config.toml
activation = "tanh_gelu"
beta2 = 0.98
lr_head = 0.00938
batch_tokens = 16384
doc_mask = true
Each number is 128 + 24 x the weight over the matrix's rms, rounded and kept within 0 to 255. Layers, rows and columns count from 0. Numbers have three digits each.

# layer 2 MLP up, 256x64, rms 0.294, rows 214-255, columns 0-63
122115083135125073138120120135121133117166122169135125100111130115132099162111140095126123115191095152101108107152138120087169146139101156129130118099151143095097116111161143144090207101137143
142130114080132120158165137107069107060105156098166139112155107107111159117152084144094168132102110100148137196163084165152136107122132104176126150133163173166132153142153119104087144161117133
137113142086135148133149125140149099111116146112159148100183095170100110100122123133131113100139138094113133126159157117140109095086123108128106089148133118103128130133130136149131145142151114
164164124147129139109126126091109123105113108165100114125097146111125105147132128132126149125132113134125147127106122122132139116146121111138108118112133120117135160124150128145146147128134115
127199163115150115055156098125112110128136159111156142072116107106124102161135110125103158107138093099129095146178148150175128104099163148110162138076125131126119147144148138163135090128104139
150129128145116137148126130136127111128103117150171139080121130152148121135126135148133114119122141127130114124158130132100148125126136108148096146106122136118127131115116134131129072126122136
123150148188157143087159095108172124150157125099114137155133128147159090143084117090136107106115136124112123108171091111112123142140143113139119123129135143190104069118122121106140123139076092
084109147125130081076115102134131157135129100157114125194150155165127069104117156122123129154121095134132174139110136152150142145131100115135093145089116152094161117160121092101133115150122109
090108131125140110109110121129084129169142146151110119114176134119073120111100131128120099123096106116085190121149096115153162084147196135154116116144162121102105159141122121134123143101147132
112129128126122111167133142175132149117110131092125129111122130122127128109137123111113114119114117133123133119114149127165129153150112123101107073093117132112152129136163159157118146079148118
086119154109133078107142099102103130090118178092182138105128124126165135086153147144133148132119121093135129152119109079127160161148125154156163124139158095085116142104110119104100124108129086
145169134126119114114105109137117163139117117149123141129160117119120114109122078102181109092135127159169120135170146200200081129153131116100157100104108130082131117166141136137133082121130122
125154100121202122122119103095087139082116138140135118129159153099099132119107127125102102114164111105135121153153135156133122144132164125153096107111142165103080163117116137123097116159128130
148124141128156096152153189134143109129172118139177122155166135135148091150108113118090104128129130127154093117133158145117112145136107115107117177124128111174168122172110075104116163111077153
102075136104130144089118122169093125136156119103143123093143123122113108110201152127107170114103128135158100110181126152145148108131128146127137087138133125150123130130111135125081124155144103
101124080134111128093118147136117113119108107098146153100126104155145139116129118116125141136126140107123149160179150103103143138221115126133090145092145152113185106156107150085113129150129129
145102130111140136139147147144128129126095125128141161115122135159165130145127098146130147128135104158136113128116161127157141082129122134100105139117125087093140147129120111116172106138106140
075089155098150157156085135099069128107155148125130171090160141173146100099169122099120099136143118140111117137148110157118132160130144102122168124116121135130093099189146139193160139143094146
158133116158110133113072103113115136105099108144145116126127142121141105086084132146127158109108129131117151152140136119147125099158144119148093095114175137136149103138126135127088134111158102
133106139062122135125119154101128134132126162160131137087109136167139139093131148149143164138125125140125100139126091142143114140162124111121130119111123099136163113139161140128108120140110126
147124104130172135140167113101129159119092127118124108109094123131125177135153126153091131121132157128128133154129122170156120069132149125109142115115095141136144162109133139140176144131148126
094121121106106109103136147106137122145114146118125141084119135119135109127124106152085152120098131139132088152098113129091133137117107098118091133105138132114140164144134142104120153129165130
110118123104144161102126135104109132130133160103155137093108084119146146119149108138126174141133116125158128155154117138134151130149118160127158126106079134116128156147134144141141140128070123
136140127145156162135128131112125120110100113132173103121125131122136134127133118131156126154140147141147113120133139120130138124104140147116113133099141142139109148114158144104138145100109133
149121147162139131141095112118120187147125142105135138119129114172128109121101141134158091105069158140098131123171110176133068142135104106129170131143103101140107164165147122114105121107097146
105086121146107107139144101143122147069099138139120145151135108145122098090123135134143112105091120136110118102149110131141106131145123118085142132159126132113141126144139145113099139093146112
153104104179169123149116115137125139112136126090154152151126101157104114148110096111161123164078149103143119096110127148117106171142119062079134135160082154181166115127179090096130137101131171
116133117128116153139173124148132102090112160102133117167130143139144149134095155127126105138125120119167134138136173117128107157146145141146093101142102120118122135156143105164118151086117122
118126125150132131141172120126135134149099096134111155151103122185133134149166126116151136125127115141131165155134092146153119073167132129144189157102096109104145139104112078111117116103120144
098084142142169124121123124160155146104145149133151149118124118177136133136114119103155118135155140107137102107126156154133109142128115129114138115125090121118099141185163128148175129163106113
139120102097143159122108123159113175083114113093188129086160126112120173180157130106098111109100123115155100148159131149129118065099097110110145123140136195125191077143100111149109121129155104
127098147148149098107145134133103132089144147128125127116152170098139118120063132137121132129153123161142119088135116112148149097098103138110149121139155097138144132114161109147089114124148111
154090122152152164116124093114155102118141134110140138094176134131133136148139122139085122156088134122096126120132093167151112106119169092122102146165129098137166101119154126108104135118114184
109142186114158120124169110130080132096099133102095120124122110142145153183130141124083166163063141116120122117115152181193142152147089070087127106166094153176144138142156127104096161151108148
109135076145103133136119109089150133150089128066136219169124110140120169121155081135115092136093120134148105111139132166156132145163101120100154096170082129169129139132101108152125119182126151
133108122114108121059104108188127146128170114153164107186127168142085073140134190152178156124112076102157145156143137128158163111097108137156140109103128180088124086100117115120109136058100098
087146159098133116135153164113127086121130119167081116092157119144118142198055129105163140129128119131108082144127156193158131116162106075082158125164068161151133138139121118155139134121082137
142115127130177137139115152127107104147126123154128124134137186115116117119101178129166064114135106103134134130165134084151163148118128160119160154136169126091058099088110136075131123099142121
160158151114137128114132114149131182124116103114095146156095120120146096127097109091134114148129120082122144109115156110159148089121083113121146067151142121159128098168126138142052107138129130
148141124111168140168109161113090151123163071183139114049127125145111110150132087097103148131128099130167113131116128136146153134146101120122137119080097106133113087192089101127128131099103145
073105124121131106138115154133125139165122124121120082110108140114145159146133121109137119134126135129140152150151149116115171142123099143123121129139114123116091141117125123109123144096118173
135132106153154120134113091080113156154132132138110082111129137072145147176138075156164171107092144131165132155127122207123163152117115114128110128074107147109159139149158116101100099114092157